From a checkpoint of a small transformer trained on Wikipedia: 16.5M parameters, no biases in attention or MLP.
Each number is 200 + 40 x the weight over its row's rms, rounded and kept within 0 to 999. Layers, rows and columns count from 0. The size before them is the row's rms in percent of the matrix's.

# down: layer 9 MLP down (transposed), 512x256, rms 0.0513, rows 400-417, columns 128-255
# gate: layer 9 MLP gate, 512x256, rms 0.0514, rows 401-418, columns 128-255
# up: layer 9 MLP up, 512x256, rms 0.0512, rows 401-418, columns 128-255
down400,107,200,209,142,170,208,211,258,185,203,276,183,203,137,215,245,227,172,183,203,181,221,245,208,224,177,226,171,159,218,195,275,216,217,178,99,254,243,245,181,237,338,209,170,244,156,240,189,191,205,169,140,203,158,241,207,251,110,203,91,186,221,127,250,187,166,262,149,318,281,154,178,176,172,214,262,210,211,109,216,254,251,210,142,176,227,207,176,193,245,291,219,179,164,204,217,254,179,222,163,169,223,229,265,276,160,216,214,174,190,215,228,209,129,145,248,211,196,185,208,250,220,292,233,151,156,276,182,222
gate401,103,215,139,181,228,182,201,160,245,127,149,220,182,147,201,254,238,215,235,167,192,197,244,132,221,169,170,126,268,221,232,236,256,171,174,167,218,182,143,232,215,182,191,212,226,192,148,182,188,253,266,258,195,229,238,191,218,247,230,163,169,151,209,189,124,136,185,180,109,248,289,250,217,193,233,212,222,249,193,203,226,198,161,251,167,215,200,221,199,211,194,163,189,225,195,189,80,226,183,141,156,218,144,234,120,181,240,186,194,215,210,173,166,154,137,213,162,169,177,174,224,180,193,225,183,249,214,145,198
up401,103,109,158,192,191,173,234,161,204,199,231,262,212,238,219,186,218,169,189,206,152,188,213,189,175,197,210,211,200,161,121,256,229,172,187,227,263,166,207,187,215,196,217,237,210,168,269,177,255,188,186,257,204,189,154,230,165,240,247,174,123,261,182,222,261,198,170,171,136,227,169,249,213,222,144,129,172,215,157,201,155,174,224,140,135,169,247,168,161,217,165,236,139,145,156,202,241,136,187,292,210,185,235,209,188,167,150,172,244,232,135,183,216,199,131,217,235,202,162,162,220,219,191,207,217,220,178,150,175
down401,098,270,245,153,214,285,179,246,168,201,192,159,157,162,157,246,264,225,145,255,201,134,196,205,166,221,130,199,245,229,220,199,216,134,254,214,191,147,192,145,211,202,228,181,167,154,102,231,212,143,217,243,171,225,235,250,230,205,161,191,217,161,183,183,200,193,205,200,238,231,277,171,189,147,249,210,216,195,189,176,171,213,170,232,174,103,196,163,254,158,197,164,250,139,132,170,176,232,183,185,211,227,239,282,167,263,186,141,151,208,218,222,165,163,223,156,139,190,253,227,194,203,199,258,189,163,248,194,245
gate402,084,238,132,222,175,127,227,167,185,218,190,186,221,143,215,181,207,236,195,225,129,205,217,192,148,238,207,191,210,165,217,215,328,179,201,260,285,227,172,147,186,248,232,156,212,220,221,240,222,155,110,204,221,233,166,198,115,198,138,234,196,232,219,231,164,151,217,172,163,225,200,207,204,244,250,190,163,255,178,175,178,123,156,136,226,206,155,193,221,169,149,166,210,197,191,214,211,122,168,161,231,181,193,285,189,184,251,227,198,293,217,141,210,222,218,184,178,210,161,257,196,235,228,164,148,165,275,158,195
up402,086,259,242,169,150,201,158,213,256,206,181,164,211,106,214,127,241,183,200,218,141,227,247,151,163,144,264,212,160,193,212,227,145,212,175,193,142,238,172,205,183,180,171,155,194,261,242,231,196,232,201,219,151,241,223,126,227,160,149,186,238,174,243,275,201,174,288,295,90,205,195,159,109,202,239,144,203,255,228,187,182,169,180,241,246,174,245,207,241,180,135,167,265,195,126,221,167,172,193,211,167,162,224,197,128,199,142,209,191,201,230,258,199,218,224,207,208,220,142,225,193,194,237,193,210,194,206,197,225
down402,095,145,135,144,229,246,219,130,281,223,218,224,196,200,168,228,258,229,179,213,223,191,219,135,223,244,187,182,182,179,186,242,196,200,193,190,221,266,134,223,207,179,195,256,189,148,225,189,124,254,240,162,168,173,264,200,187,193,201,126,227,199,259,218,212,199,210,199,223,218,202,173,165,206,189,245,232,166,185,241,192,242,162,202,221,249,229,207,266,326,158,124,359,258,236,183,240,276,195,203,158,199,157,187,195,225,214,224,201,155,208,263,193,141,191,235,207,243,257,170,91,198,177,151,241,257,223,200,201
gate403,103,176,219,242,197,246,240,229,163,184,184,216,250,149,225,179,262,202,224,227,176,133,238,212,157,175,176,215,242,169,214,203,252,187,225,240,201,120,183,151,175,139,209,195,189,135,180,238,204,135,163,196,223,193,183,240,235,222,236,224,269,198,151,142,312,124,226,242,226,179,228,173,106,173,211,205,160,201,208,219,189,219,162,205,172,198,199,219,200,258,126,217,202,249,223,145,218,190,169,216,155,212,222,164,194,205,238,178,257,168,188,196,171,219,172,283,174,241,168,123,258,293,183,193,222,159,122,252,215
up403,106,179,256,189,263,217,232,184,231,218,276,237,107,182,219,167,206,212,277,281,180,129,228,204,224,199,153,171,191,174,250,266,211,174,283,212,164,163,206,180,131,193,171,207,178,188,241,189,120,227,157,209,160,200,223,199,217,222,218,159,276,241,148,222,240,162,150,170,207,181,260,182,144,233,84,188,191,226,174,219,249,172,196,213,172,219,184,207,161,222,151,207,214,280,155,162,243,186,215,234,221,139,231,194,179,161,153,200,257,192,219,124,168,214,134,253,190,165,255,229,246,251,178,165,202,177,239,217,153
down403,105,152,232,214,203,127,156,159,233,145,118,179,174,162,180,197,225,200,254,149,225,250,178,186,210,222,131,194,176,187,171,222,199,225,201,164,278,221,252,199,217,220,209,169,250,176,185,215,162,216,252,182,228,121,214,183,297,178,249,174,198,198,236,193,158,177,233,200,191,194,181,271,213,256,196,198,232,211,215,150,199,146,243,156,207,216,152,170,207,190,316,157,123,204,136,226,236,181,175,158,227,230,192,115,170,134,212,188,152,167,215,281,244,167,189,174,182,155,161,205,231,186,226,161,243,203,220,140,189
gate404,100,257,156,171,157,72,201,184,172,219,168,263,185,233,206,234,206,263,204,222,196,239,186,168,225,207,183,177,236,216,178,155,182,165,299,191,208,256,281,262,191,246,187,212,127,178,174,198,197,204,172,234,279,278,152,261,114,234,223,219,178,175,152,97,152,254,189,200,113,249,161,138,210,193,215,199,240,283,201,190,240,161,225,209,247,245,230,169,170,215,205,178,196,195,162,154,192,238,204,204,184,262,173,167,195,210,91,180,209,204,95,157,224,115,202,131,221,159,191,212,182,195,227,194,241,238,241,150,262
up404,099,185,194,218,246,240,232,265,175,177,225,136,191,262,161,186,190,203,175,165,141,181,209,150,237,196,228,184,223,220,168,178,261,264,244,276,201,212,134,227,189,253,194,247,145,209,226,205,260,184,233,214,50,121,146,218,233,130,208,227,221,245,192,203,191,235,168,270,153,220,199,227,289,198,194,202,223,264,275,194,244,219,222,188,192,190,217,281,247,173,197,199,152,161,182,184,225,130,180,194,214,184,202,190,179,203,313,244,85,150,176,236,238,134,191,272,274,168,216,186,137,219,199,219,176,168,119,165,201
down404,096,268,210,191,153,144,218,179,120,217,176,231,198,251,222,164,225,262,199,197,171,205,214,193,179,193,146,236,196,158,190,182,154,135,237,152,135,220,306,188,158,179,219,146,185,166,224,181,166,181,179,177,282,259,236,223,106,125,196,225,144,183,276,176,184,276,75,215,178,224,146,216,125,195,168,172,193,164,198,153,230,202,179,210,239,274,145,126,170,191,200,184,258,242,187,238,249,265,226,231,193,228,283,120,174,186,91,145,247,241,119,221,236,146,198,101,234,196,176,177,254,143,258,178,237,207,231,196,242
gate405,091,268,173,160,190,211,177,189,290,165,224,148,192,247,229,253,238,226,210,175,214,233,267,151,202,220,224,243,253,254,185,238,119,176,182,244,187,226,213,268,214,152,221,239,130,189,198,199,261,152,218,261,233,271,238,274,235,259,263,186,162,131,253,159,185,264,156,254,192,178,112,152,207,177,175,141,220,234,157,239,229,252,192,248,284,262,200,182,161,150,260,260,210,179,186,241,150,221,153,206,230,141,272,274,189,174,167,203,244,229,242,275,217,207,167,264,171,196,222,292,215,193,206,230,239,184,216,215,173
up405,093,157,258,206,216,199,271,149,225,170,177,215,253,234,214,171,275,122,217,189,219,123,170,154,140,209,203,183,213,219,214,150,142,238,243,218,140,264,226,281,174,180,154,225,150,273,164,175,174,177,234,196,204,125,148,254,176,175,179,248,248,154,135,97,174,224,226,263,224,190,222,204,237,259,192,169,129,203,163,195,251,164,236,154,279,156,228,219,225,264,257,246,237,197,196,230,188,199,183,133,206,210,185,158,195,231,272,162,213,208,198,216,107,173,137,124,213,292,225,168,195,250,166,152,165,235,135,230,183
down405,095,235,192,160,145,265,173,295,252,171,146,172,177,167,275,124,210,217,138,218,181,249,230,221,169,208,176,227,226,169,203,282,196,185,169,294,160,201,216,205,187,135,262,188,98,102,209,174,217,236,149,204,207,268,274,200,145,212,248,96,231,192,200,235,230,222,147,211,190,189,154,189,179,203,247,168,190,236,319,231,207,213,197,209,160,171,151,216,143,204,251,177,179,222,185,273,185,236,160,154,141,167,169,239,136,181,150,210,166,218,245,239,205,182,215,267,154,119,190,231,186,190,181,238,243,216,235,90,211
gate406,100,233,298,211,195,200,170,188,277,171,229,206,184,188,219,157,233,219,163,203,172,119,191,185,211,209,217,186,180,280,213,219,164,210,193,175,106,202,178,179,143,256,237,208,216,164,351,226,217,169,201,102,184,219,206,201,233,193,232,298,220,132,259,156,126,210,199,168,199,216,298,167,199,215,251,223,182,192,255,223,230,236,220,217,215,142,119,302,167,164,130,173,123,291,320,231,160,224,146,150,151,234,164,212,191,167,189,157,227,225,229,176,177,237,166,120,174,219,235,185,185,173,199,169,154,190,191,120,254
up406,099,179,206,226,246,231,244,117,144,262,282,195,265,284,173,248,206,205,259,291,243,212,139,100,167,191,168,203,189,179,209,249,261,194,218,208,194,151,199,122,246,224,171,185,206,217,214,284,258,253,205,158,227,250,244,192,190,277,259,189,214,198,210,180,197,216,138,301,174,240,153,270,203,140,259,211,202,191,175,133,237,211,189,181,200,189,224,222,146,242,231,170,243,160,213,251,173,206,179,169,131,191,171,268,172,227,201,215,215,159,223,133,163,166,231,196,177,256,144,221,157,257,176,215,240,219,211,214,230
down406,093,257,218,188,115,238,226,243,261,172,137,139,189,111,279,175,164,214,199,153,138,203,207,285,206,171,176,192,200,185,135,192,187,198,196,207,219,219,206,229,194,219,267,223,165,221,101,101,201,149,178,236,231,165,173,175,178,192,106,206,169,190,250,200,229,208,213,253,205,201,173,134,229,237,142,230,111,242,204,216,158,197,153,212,228,237,130,169,156,201,212,212,172,240,147,204,248,189,228,200,185,227,226,132,204,218,171,230,219,260,157,242,188,171,90,231,178,227,182,202,261,166,174,203,254,277,184,268,136
gate407,095,200,219,157,172,164,193,253,252,205,207,195,248,145,248,216,180,169,197,138,241,187,235,202,206,231,247,215,163,244,204,217,129,252,214,210,152,249,248,153,266,206,192,171,162,176,167,217,173,176,223,228,199,293,255,145,187,288,244,193,199,163,198,174,178,199,174,227,213,248,187,220,199,172,206,208,206,276,253,285,142,232,249,249,177,214,221,254,217,183,241,216,229,212,130,214,192,304,200,157,246,213,164,221,181,192,223,214,187,208,188,204,241,230,213,219,192,163,231,198,143,215,254,187,128,204,331,220,204
up407,095,216,239,211,104,199,190,183,161,209,184,197,164,165,132,244,206,172,190,223,203,254,215,292,188,150,125,198,202,208,248,158,217,155,133,247,129,239,226,203,216,246,145,242,230,144,203,213,239,234,219,149,182,168,235,181,160,184,190,222,246,172,239,61,276,145,258,173,207,221,248,282,186,279,206,145,161,128,137,115,218,179,194,173,176,219,289,161,173,214,232,225,190,128,226,156,301,251,197,106,161,210,295,206,230,214,227,117,264,221,182,187,229,213,225,261,159,268,226,243,226,215,165,178,194,149,198,199,158
down407,101,194,205,221,234,195,200,195,220,179,165,200,210,152,229,189,160,281,209,229,282,180,178,148,242,214,259,221,150,235,278,142,184,219,210,163,187,140,207,120,215,186,158,180,215,194,170,217,248,121,225,242,187,157,200,209,119,250,220,162,142,113,167,162,155,247,215,170,214,295,204,162,218,175,271,232,192,170,200,232,172,225,186,209,204,166,154,191,254,197,249,167,182,186,150,186,200,212,226,129,250,165,219,153,200,204,220,178,176,272,184,153,152,207,256,231,172,195,190,162,167,244,178,212,216,217,178,124,226
gate408,096,206,256,178,203,214,234,184,276,168,236,233,217,235,190,267,161,250,195,158,202,261,187,212,224,221,209,211,187,167,229,238,221,222,212,316,190,168,143,253,215,185,226,163,206,234,184,231,177,161,216,124,214,195,138,208,232,191,250,245,230,257,187,230,146,220,230,210,189,224,258,158,194,228,271,255,221,218,223,161,232,133,186,177,226,207,235,168,212,226,145,200,221,225,240,246,237,177,139,166,199,164,137,130,191,198,190,200,184,182,143,202,83,220,253,225,129,209,188,211,209,172,248,200,243,145,235,244,260
up408,094,199,229,216,130,261,164,249,160,218,201,165,209,258,149,187,204,219,224,210,256,225,284,222,135,166,139,187,215,184,220,182,219,231,171,247,129,167,196,229,167,209,218,218,199,179,219,217,180,257,203,182,193,188,237,181,181,225,168,182,252,248,188,174,208,241,247,206,157,265,200,200,159,241,281,177,157,241,172,250,217,187,239,236,130,145,218,133,152,172,215,224,224,135,183,155,167,167,168,213,159,166,195,290,233,165,188,254,251,222,95,187,218,234,192,257,231,201,178,190,151,262,237,231,192,159,185,135,263
down408,098,157,140,122,211,226,247,161,182,190,235,227,149,200,153,194,202,126,239,202,228,136,128,222,223,205,137,184,146,204,204,219,210,202,182,188,196,239,213,182,213,207,259,167,219,149,238,170,248,185,128,195,170,293,220,224,281,258,233,220,206,138,214,220,210,234,169,190,219,153,234,203,144,212,180,222,170,233,184,217,138,274,251,174,245,189,165,272,134,230,193,215,140,128,222,112,213,231,196,163,221,249,156,202,161,190,260,117,188,236,230,189,300,207,118,191,235,184,191,167,243,231,236,124,145,300,145,216,140
gate409,102,188,271,145,178,162,213,240,207,206,199,180,225,145,257,137,207,139,173,244,156,216,105,241,268,157,166,260,180,158,191,187,226,182,160,251,180,214,182,181,175,207,108,187,209,277,168,191,183,199,240,253,149,165,275,232,156,165,181,209,200,158,255,208,213,213,156,220,252,164,259,179,163,181,201,218,243,116,182,203,216,203,192,213,197,204,224,218,227,152,273,218,178,150,156,136,125,193,230,283,260,238,206,198,207,254,256,201,157,125,146,179,227,200,228,225,245,111,242,202,183,196,185,236,255,191,192,211,236
up409,102,274,115,174,205,120,136,175,162,215,208,189,250,226,184,196,144,220,304,152,154,238,196,220,245,240,207,241,169,260,279,227,196,123,146,184,190,205,200,193,165,186,240,179,218,263,266,194,161,167,219,227,228,220,189,215,235,253,168,171,201,205,220,219,212,179,223,185,235,234,209,237,264,237,155,210,187,214,254,197,225,188,195,184,248,186,273,116,196,195,153,248,213,203,223,206,141,256,218,241,229,229,167,203,128,188,157,200,158,172,184,159,126,222,242,221,200,146,173,179,212,296,231,234,236,231,207,120,180
down409,110,245,242,128,145,184,227,148,208,228,197,254,240,194,238,198,193,260,243,202,110,188,214,158,306,220,188,213,176,229,152,273,198,204,163,183,221,226,205,219,182,223,262,175,205,139,176,257,200,253,261,168,146,185,176,266,247,205,236,152,223,166,218,222,217,219,186,214,192,181,170,171,186,161,141,210,164,197,215,236,305,205,270,242,206,147,287,168,202,168,71,231,206,155,240,213,173,202,160,152,200,181,155,243,229,244,162,259,201,216,140,209,194,196,267,190,279,236,222,302,207,240,104,117,206,254,120,151,197
gate410,101,195,189,227,231,197,162,203,153,210,168,178,241,182,225,170,193,229,325,242,231,150,219,194,224,178,139,187,180,246,252,115,153,283,153,243,198,271,218,243,226,293,170,175,184,218,271,270,268,188,177,235,115,199,249,181,195,205,217,172,120,186,151,257,182,129,227,235,223,137,195,208,246,228,222,269,152,216,234,200,261,180,210,200,250,238,196,288,161,204,158,203,223,201,200,185,197,233,280,218,248,235,218,155,146,177,197,247,207,160,149,244,100,235,186,170,236,236,150,173,192,144,148,208,228,175,150,202,185
up410,104,200,132,256,188,221,185,194,115,241,219,189,239,174,219,185,206,211,218,194,203,176,160,207,282,212,167,150,105,221,222,238,200,188,181,233,206,184,197,148,182,191,180,175,214,248,202,245,230,264,164,177,153,120,112,155,248,241,215,179,168,176,222,174,177,177,330,196,286,258,200,158,148,214,194,244,166,209,197,238,242,215,166,207,226,208,200,212,224,176,175,130,124,192,229,161,217,251,209,201,196,185,168,176,179,214,168,221,244,250,205,219,189,253,241,252,140,212,160,202,171,178,199,202,244,208,194,145,198
down410,103,211,175,192,237,133,143,212,258,219,131,157,170,171,168,264,183,162,249,210,177,170,167,206,238,172,222,256,244,217,167,191,145,219,157,188,258,146,179,209,213,183,210,169,210,218,180,148,216,154,210,256,183,154,265,187,198,204,238,176,226,187,287,151,184,196,248,219,196,255,160,146,159,167,125,249,241,193,163,203,200,234,138,191,143,180,192,154,191,187,157,102,145,279,163,203,211,242,123,214,209,144,180,196,180,200,181,136,213,203,150,208,247,237,215,303,230,162,183,195,240,199,250,173,222,177,259,194,256
gate411,099,160,235,171,141,196,192,187,187,181,176,278,179,208,105,113,253,212,149,182,159,257,185,218,263,171,171,201,213,248,270,159,213,264,268,187,181,167,244,208,216,206,138,226,151,243,242,176,190,237,200,241,260,162,218,231,147,177,241,136,148,236,151,187,160,160,212,269,168,198,260,121,248,232,118,210,170,173,182,224,181,168,259,204,200,214,239,203,189,193,285,254,265,296,158,199,174,222,210,268,131,183,224,191,185,114,199,189,228,209,193,223,227,224,252,155,169,221,210,206,167,212,156,223,248,198,257,124,122
up411,101,156,237,182,224,170,173,224,221,213,167,247,226,179,86,207,155,212,215,184,161,164,229,192,221,171,117,215,179,252,214,258,226,267,227,235,168,164,151,244,179,175,103,251,134,202,147,177,162,184,138,173,232,258,163,170,170,210,165,153,179,219,143,101,218,180,161,267,162,185,191,179,210,185,214,174,98,229,162,228,299,263,233,173,242,195,183,205,184,175,232,195,244,238,138,230,196,246,183,178,201,166,186,209,196,231,149,254,280,280,175,178,261,225,183,158,192,181,164,134,180,164,238,223,180,196,222,106,144
down411,097,185,155,257,133,226,166,165,201,160,178,191,297,253,244,322,218,192,168,225,201,264,193,225,158,249,178,171,176,207,205,259,178,120,157,176,277,300,144,192,265,263,219,207,166,253,176,272,120,163,229,223,230,207,273,185,162,249,250,239,225,172,146,243,138,243,231,172,286,240,176,200,131,199,180,236,252,202,207,248,138,225,182,206,172,191,137,204,198,216,165,236,204,147,261,124,198,161,181,152,185,307,185,170,236,160,276,191,198,134,232,239,156,187,253,161,212,183,218,204,162,209,186,208,161,208,229,258,181
gate412,103,216,209,251,207,197,214,165,202,233,245,211,259,185,181,201,218,207,151,180,230,168,93,224,134,239,196,245,173,286,246,183,145,173,222,212,182,198,179,160,207,98,222,286,274,214,223,169,196,166,279,221,234,138,229,234,116,196,151,205,202,249,217,182,249,212,131,123,228,183,130,161,168,192,153,172,208,249,149,210,183,259,216,186,214,314,212,243,251,181,236,199,262,152,201,124,122,199,226,240,243,212,193,154,222,235,158,229,216,157,186,172,214,143,146,111,240,189,209,171,239,202,184,124,246,212,185,177,205
up412,110,208,217,181,232,251,109,245,152,206,233,273,163,121,169,202,189,175,194,190,257,196,183,183,187,195,197,145,222,206,227,131,157,215,236,236,180,264,193,105,241,213,180,171,182,148,169,257,129,186,192,242,145,208,148,241,204,171,168,205,213,147,222,196,236,164,116,225,190,222,236,316,168,176,220,189,234,217,306,240,166,272,189,215,187,134,183,250,172,170,107,220,216,192,151,196,173,284,184,217,172,89,183,279,221,262,119,276,217,231,218,177,200,299,201,189,141,273,184,148,223,230,271,152,184,187,203,201,164
down412,108,145,257,119,196,188,252,201,211,252,224,230,148,231,161,223,198,206,279,157,183,202,176,190,217,168,143,195,244,154,153,229,166,158,195,176,219,238,263,230,213,271,171,229,207,234,193,176,183,186,192,179,296,113,230,221,175,251,194,218,177,210,210,152,149,192,205,183,186,152,226,188,235,153,207,175,204,202,167,173,179,183,202,226,231,182,138,205,251,200,218,219,201,235,164,267,171,190,213,134,149,219,220,195,273,201,320,234,256,175,249,150,173,172,257,210,188,238,206,235,165,206,222,201,253,148,212,240,221
gate413,103,208,209,227,270,225,185,204,327,222,195,218,118,163,150,148,182,300,148,240,220,199,208,163,236,261,218,240,110,200,175,175,192,151,247,124,214,148,227,166,222,173,219,223,131,173,211,214,206,269,246,136,135,151,174,238,178,241,194,177,195,190,197,264,256,109,189,273,245,177,208,129,279,210,142,185,199,160,267,172,195,255,214,139,196,125,201,151,194,212,205,238,155,261,242,249,202,142,166,254,185,151,161,208,140,286,200,239,214,187,200,189,195,172,192,172,192,167,219,222,210,150,166,249,191,268,240,156,294
up413,099,232,294,160,246,189,222,163,201,211,220,197,251,238,206,288,245,237,203,225,166,133,270,154,196,307,157,127,176,252,233,202,245,185,235,226,271,156,228,166,130,170,165,256,224,208,149,269,145,234,191,185,245,155,177,185,209,229,223,205,160,172,192,154,211,272,97,185,243,206,205,179,176,225,218,206,185,211,240,213,150,168,212,175,167,174,208,175,107,249,174,189,181,147,159,219,140,195,242,233,223,227,170,134,146,231,263,196,126,175,229,215,229,237,180,166,223,153,114,226,169,178,184,186,122,201,267,208,185
down413,098,219,182,202,127,160,228,228,147,299,217,211,203,228,228,243,147,169,292,178,170,216,152,203,178,202,170,174,214,189,251,164,162,151,136,323,169,214,122,197,191,212,277,172,217,146,252,166,198,233,180,202,186,265,174,207,252,240,172,251,215,262,196,142,123,153,247,263,238,155,255,230,208,216,231,225,233,155,225,174,153,227,220,237,290,213,238,220,166,201,207,216,252,138,228,202,187,229,210,177,210,218,155,227,244,187,181,214,207,147,128,202,185,231,145,222,177,197,207,286,257,235,252,178,211,149,219,210,177
gate414,112,160,207,179,213,163,152,256,244,149,221,219,180,253,207,190,226,209,148,202,152,192,220,170,264,242,256,205,254,185,250,191,198,176,180,216,291,188,201,257,236,147,150,123,186,238,195,246,187,193,227,240,140,183,141,84,177,205,143,189,223,199,138,143,266,143,156,208,169,233,233,216,220,238,191,131,258,184,175,172,225,147,252,222,232,238,183,203,178,247,203,176,215,223,239,247,182,202,162,190,143,165,270,225,173,230,210,133,216,208,182,180,199,199,192,173,268,252,240,171,119,154,205,145,211,164,256,217,178
up414,097,154,180,147,170,201,194,202,167,173,159,111,256,204,245,205,267,196,276,160,297,238,218,163,253,151,206,146,183,214,218,205,139,250,194,218,189,258,231,190,208,220,179,234,168,242,202,166,293,208,174,203,173,238,249,167,242,182,230,163,220,239,189,121,324,175,134,190,233,157,170,126,226,189,199,196,189,127,239,214,189,202,253,110,216,190,149,195,233,171,180,100,202,198,177,140,274,173,302,195,193,200,252,217,266,223,264,233,173,207,267,211,177,210,215,192,216,174,249,295,154,195,224,214,210,227,145,229,190
down414,101,180,153,227,193,149,231,274,275,171,190,259,184,165,204,200,193,172,199,229,200,245,240,207,196,254,223,124,190,190,253,173,162,160,211,163,192,214,148,154,248,178,234,224,129,263,212,230,204,180,184,145,187,223,191,185,108,231,185,173,189,162,101,195,213,209,149,204,146,225,208,147,214,250,212,134,241,209,208,255,223,179,91,185,172,213,206,180,116,215,189,206,188,204,224,244,167,89,137,204,195,276,114,157,201,188,240,135,217,274,200,200,256,167,290,194,159,201,151,159,157,139,229,161,218,218,234,231,223
gate415,096,179,169,206,194,234,142,284,249,198,244,248,166,239,139,175,149,261,174,204,107,199,221,208,224,172,171,166,185,183,198,144,163,155,172,195,206,303,188,149,280,179,211,207,145,229,188,225,177,235,215,165,174,231,175,173,193,188,271,215,160,203,212,177,161,199,292,223,163,145,171,266,208,259,141,175,241,279,161,265,203,236,218,193,200,144,242,149,182,205,220,158,146,247,199,180,255,191,133,205,193,204,189,253,176,156,310,249,213,239,156,212,186,214,178,184,234,163,194,199,185,165,250,218,200,212,252,260,141
up415,095,191,238,157,228,207,160,190,112,176,189,142,209,218,239,252,198,183,196,207,238,163,251,257,152,179,137,94,173,195,259,172,141,161,224,254,199,236,202,255,191,203,261,273,213,202,205,173,153,224,204,227,227,215,169,208,131,181,90,143,204,177,215,229,102,227,196,201,260,190,195,143,155,194,160,223,197,259,234,248,122,151,249,202,213,239,185,239,197,231,250,283,156,228,198,191,198,226,245,250,233,175,257,109,189,169,136,196,267,214,210,185,171,177,224,165,165,162,223,229,230,161,260,171,230,159,192,159,214
down415,102,136,273,178,217,213,218,269,163,170,253,238,208,134,176,195,158,208,184,299,135,135,127,230,180,135,183,218,132,210,287,207,191,241,206,188,194,163,160,179,160,232,185,250,136,127,161,198,195,205,223,243,175,159,282,161,220,205,196,319,182,193,164,274,158,186,203,218,234,264,178,170,159,212,223,202,202,195,201,151,156,207,221,140,250,190,231,193,171,228,173,215,170,206,221,259,165,271,205,191,193,258,198,224,177,175,163,271,187,235,161,235,252,180,213,191,200,115,210,129,223,127,254,246,260,249,235,191,233
gate416,099,204,176,184,217,206,176,171,241,206,268,165,192,224,198,127,306,258,175,194,128,166,180,195,227,195,189,232,228,206,243,203,177,180,202,192,180,284,150,105,210,111,224,252,179,142,137,198,140,222,167,225,208,264,175,209,226,166,133,211,240,224,250,144,208,205,212,233,191,245,198,228,171,222,211,186,207,219,260,171,149,230,251,216,178,213,231,208,147,216,271,165,259,217,127,160,222,211,165,109,134,205,193,224,248,201,213,247,217,203,191,174,198,153,139,188,139,271,125,249,172,232,183,206,208,264,239,156,224
up416,098,164,213,180,232,166,203,285,207,207,184,170,238,283,155,164,187,309,222,192,240,212,259,213,202,183,167,208,169,164,101,198,232,212,185,225,172,181,201,100,194,194,233,199,195,159,253,224,197,156,234,242,150,184,213,176,228,228,178,162,220,260,181,240,230,141,252,163,243,183,229,200,186,184,202,206,286,198,221,140,169,177,170,158,228,235,187,221,231,242,199,204,200,203,161,257,191,135,172,121,186,173,161,113,209,203,173,159,186,191,174,136,202,224,233,247,151,156,190,316,181,162,234,208,176,175,265,226,162
down416,100,202,144,211,161,166,166,172,210,226,132,256,210,207,126,189,247,235,237,152,150,233,230,199,230,233,196,203,208,237,243,143,246,195,208,241,259,215,186,214,272,226,181,144,152,170,279,173,139,224,133,180,188,175,197,215,125,200,238,222,162,132,210,140,220,221,211,191,149,207,141,154,190,138,197,190,207,247,181,190,263,185,133,100,160,198,164,150,244,225,228,147,183,240,185,167,171,227,186,234,209,177,274,260,183,217,114,197,211,163,206,201,177,218,187,203,234,195,244,239,169,159,162,227,188,291,229,262,169
gate417,104,207,218,247,233,249,148,226,168,191,182,198,196,149,156,231,238,167,233,174,202,187,171,236,146,154,117,228,238,194,152,165,266,168,212,168,177,213,162,189,186,287,181,127,243,211,195,180,239,258,221,242,131,149,219,112,260,202,224,179,280,260,169,176,148,217,190,194,231,220,138,253,190,218,174,139,170,217,158,201,213,148,217,166,198,208,199,292,153,243,219,126,208,211,163,160,232,232,196,211,223,137,165,155,177,193,192,224,147,151,223,215,173,298,168,245,246,221,200,147,167,167,300,197,293,160,248,163,215
up417,093,124,81,274,227,171,229,218,183,167,228,180,125,192,123,216,178,251,269,146,231,210,209,205,193,129,191,219,256,209,197,199,198,181,174,187,225,187,221,214,240,219,144,140,197,201,233,285,260,215,205,202,198,174,161,177,223,214,218,215,198,278,262,167,233,211,199,222,125,222,205,164,177,163,182,257,209,160,170,242,208,181,154,186,166,178,196,137,237,120,239,120,218,194,139,189,212,145,182,204,124,230,182,199,213,166,122,213,150,130,182,174,238,170,224,160,168,155,226,221,196,151,214,197,192,236,237,152,96
down417,088,268,213,149,168,164,183,190,201,226,211,184,231,272,267,188,195,218,191,209,194,226,248,105,164,202,261,262,220,197,211,252,212,232,156,246,208,207,219,206,235,182,243,209,187,230,162,209,151,141,227,195,213,237,183,252,111,309,247,213,212,161,155,243,236,250,257,151,214,205,271,218,219,171,198,199,189,171,170,155,239,204,217,215,188,225,238,172,236,201,136,248,173,207,264,244,190,216,199,261,157,234,245,265,159,199,264,261,263,196,178,154,220,214,236,145,230,137,173,266,269,201,156,239,157,238,145,148,169
gate418,100,171,156,174,161,199,214,212,138,219,160,99,162,174,180,217,179,269,268,245,215,208,268,175,227,290,151,242,268,238,154,168,249,216,277,289,185,154,204,210,255,201,147,231,171,178,173,206,113,188,271,208,200,241,174,174,180,228,195,199,182,164,164,285,193,188,198,173,168,181,171,192,212,180,186,169,237,224,212,160,265,169,261,130,200,224,222,153,197,176,162,229,206,235,244,261,157,180,232,178,261,182,190,211,200,212,230,173,203,227,192,163,223,225,162,181,193,146,250,168,230,200,248,152,166,125,251,166,160
up418,090,252,211,185,244,207,186,190,212,210,162,252,264,182,215,212,151,97,249,215,150,92,163,214,183,167,181,168,262,150,117,195,129,204,182,226,156,164,153,164,288,172,164,183,237,271,286,238,230,181,199,270,201,208,229,169,144,183,227,181,192,224,204,187,199,166,193,170,145,112,237,218,138,171,149,157,254,187,123,186,178,235,225,153,164,136,176,127,171,217,172,204,277,131,162,223,181,145,189,140,207,226,159,202,211,143,146,244,205,220,204,222,181,216,208,227,153,183,245,165,198,228,162,150,182,79,146,201,178